python train.py --d_model=64 --n_kv_head=1 --init_std_o=0.00299 --beta1=0.9 --decay_fraction=0.928
Each number is 500 + 40 x the weight over the matrix's rms, rounded and kept within 0 to 999. Layers, rows and columns count from 0. Numbers have three digits each.

# layer 6 MLP up, 256x64, rms 0.165, rows 95-116, columns 0-63
501508504506503491506505505500500497496503491489500497499498490492505512493492501506500508488501497496497504496500493505500501504495505501506492509505497497494506497508499503495499499505491499
495494488510476510501512490490507497509507497510518494496507501510508492503497501498500509508497509500506480505476510504502496493490500501510504504510501499506482488486496478497510485517493504
500488497501496506499496499494500500496505501505496506500493503504493492501503500493501492498505505505503494498498506501499499496505501500495500498504501505503498493497504498505506499504502509
580516428554602452512364549647461586470473429593503446527515465445467442563397515550521421500499403497521650566464493470414516570574503533575499495433513457417556463512565477395525483481469534
588578472472433433545541544609532512467533492451498599552509562525475511426470435482434453501505513517451466447542404466609509529450457529565465590528498475456501471573442496482502461573452477
444435495548533523490383489490472556445583589503446605514506502482623557555612576453381458442579447484379461511495544541511453557495442517453513415485445509467550507513452646450530479457498515
508405543603554426538563611468557466435498509488522544521539521476552500427543459498458466423529418473531466478529437476492552435525458425552445520559551464398426490558407630592517507512482539
501503506512464412557534385506635507490452416442522502381500452549534620521492467485564452387545520388488463394515560552527512500499531478494570538492461524509444520618481511507534509552514489
632501513576602541581470531449409565469539530451473449513482509513522497482435497545535594543481437583500432500486361572622519514450505439500442493498509444494480540470447505434520512524416456
540485523534540482467504454535515496544593454538488575387448515556427476541551515514495381483493504437451436444491515484584494486548575588485552514509407522465431483518499499580517503490444507
502506501504495499502507499503502497506505500499504496499498496501504500503498504502496500509496503501494490501493505498501494498496497505503503501507498494499495502501493499494500496503490497
516510552488519471494587481479494555485552444459489612488445477426547494517513482497501531469514558500513491535473498561568453476483541519508487555492457506441426476493519468505501459501448527
507417521569663565471609486470516537539479480487429499511462492470469518553424451464552487507539564525555400479489545607534536419466485413429534435454567561502441427517512552520542495396477521
538477532501544511491497537518468505484490454446517471471493477489555538481525491464487543516506498438507505487496517474532452516529523514462530481518465515472530503541490484512536499514483466
500510503504498495498501503507504500497508500507503492500502500493506504502499505508494497500499497503489498499493498491498499499499503499502504500510501504490506504502496502503490500505499492
512577505484474521516520526528522407463467460484431565525497482493494526452538507446486446507607446538486373494520575472496474519475461568489512579533446531492507567562497510471480549470447535
502506510498498496498498505506501502496500500508506491501506501492511511503501497503494497497500497502492511497496492486500501501499502494496497497502503505487510505504499500503492502502507488
571468536495420461532650455646542519535463477564541584535515447435464558467497482539401412438546535431549493380386549511479597504442492406479382517523442525457490554457510562494568454504609520
625523555500468580510411543472484499429487471416435537491466434463495538417508563484467458435499544580466596355556431582500567441523540481453489529444566633378543563472493514522506509534489566
540509518542426493492465548554555492508500376576511587429498495496561500552460571522504562558513507594502515401443521418437366500565543460373458526542494414508563581494475471509398458590457518
578532446601506511499541476450543436544451503533407597521406510543518522430379560602455520501457536554514496505561431434548566513505574420501434614408591532532531522507393428553399414518421474
501517500483491510481489497516497512493512521509482506518499549502486484497503484513475472524480497505512535493499490451485504517490503487521497501475523507489501483493499502523489505494514507
# layer 6 MLP down (transposed), 256x64, rms 0.225, rows 95-115, columns 0-63
498493502499499508494496496501494504503495504506501504499496514510496492507504502499501494510496502497507494501495504493498501495501500499497501498500501496501497503495499498504507503497509504
500507508493520488506489498503495497501492509484485504497503494495490513495504505499503496497501498497490513489517493500500503517506497504493493493491495508496513513506500515500480507488502500
498508500497501493504503495504501496501502501492503492505510490497508508494499504506501504501502497495497505500507499503502498503495500506503502497492498501503500504503495504495491497499496491
556519518483486456505388516498490495522468506497573504589534547464482558385450487468580501461514484648425401349632645451604467435542435566523472544515401496600546503491518489514453453434530402
489410512513498570505494524476510507520433533526504444441542460524529471539498567462520497467496543451475522543469547475468512532616531436495550424438504555516505456527560541531454490424492464
498596502416573513462541618509545550508617501445454476469543469527473578460468500530584410497523436411528598430507483390357534542416551477544535468564462543452474479397525457552459584400554474
475546541522454532490580504519481504482583476547458461497436517549517374587473463500505428503422514500558473566521509462505535557470642508551521430440520552546510464364544566435494423482514413
435482501535549529492508526554462532524552522481505572499517508490412426481538532470541504531405495635414475571489450489405519581458411538558494526466535550479542413455535486503521552460428520
402522482394487530586502506450441492493499524603572541438510445488565585478429481425523451423576525449530530462525512578403495524577515516497485551433420555513530513550466608525489501407498496
510480591467532527506493565526420485475495556535517553576550575427488459561432453492514493561489518537495495552492490460515477502429468477400450412517550447448486515481490508451595512482583454
500497496498506501500494503501498502498495502500496504494502502498493497498500498500504496493504499499502507499507496500501507506503503499500497498493501506500505500494503499502498501498510504
496500560444545387465482460508483488487487545455444428573517501540469480555490475466556492572491472466465470491456509458519529480490537499455528489579492497511533561478569523522475545521538490
537498466464439402516487419512520508531503544455508474395560545434517485547567465540404499578444554492447562492559521467523470536482568439435522549532496505458509493503477523571475600519504505
455525452524489498501514494461524514510512534516467519455534520526425478523495465520479477473519515523473516527500494490461533507522504495561487496499509490515531502476503478541496493464536499
500489501497508500500501498500493502502494501496497507499499495501494494497500498498507501499505504500506500500507497509503506503500493500500495499493501500507496494496504503492506501496502506
510422504523451514514467532456448560534458523516500516528534530528483470511459506577508541473423514474519532519517517532498524498536486359485463464489511500533448476406487503544510543550583518
496491496504507502496504496494502499500499500500496507499494496505494490502502499501504501505503504501509493502502503511501497496502490499501499500504503497505493492498503501494506502495493511
410557435453484432465540611385520466370518543500497460595449460549464441523521430450491649523467543543547559484554469556541468449496459535432561431462496577505599539530482512561517505517509414
406452538473509466535546408418527485486554630524384487517536511540446503458607507522568521499508442505491528538515499630439543407553487482472514484452444564484417478441527412460522555518564524
553497571453549367615579504466508507515475502479565434361535535590434444496573433530503546401492408447545466523472432537520545455492419477493464434634587634441594488497566467510506506505437448
488451501361493531448430429438549472445567555503546461340548469483554560589505558519406541452542474469504553590473489481486555461535476527468521513567381465426544457472542451620515532498586549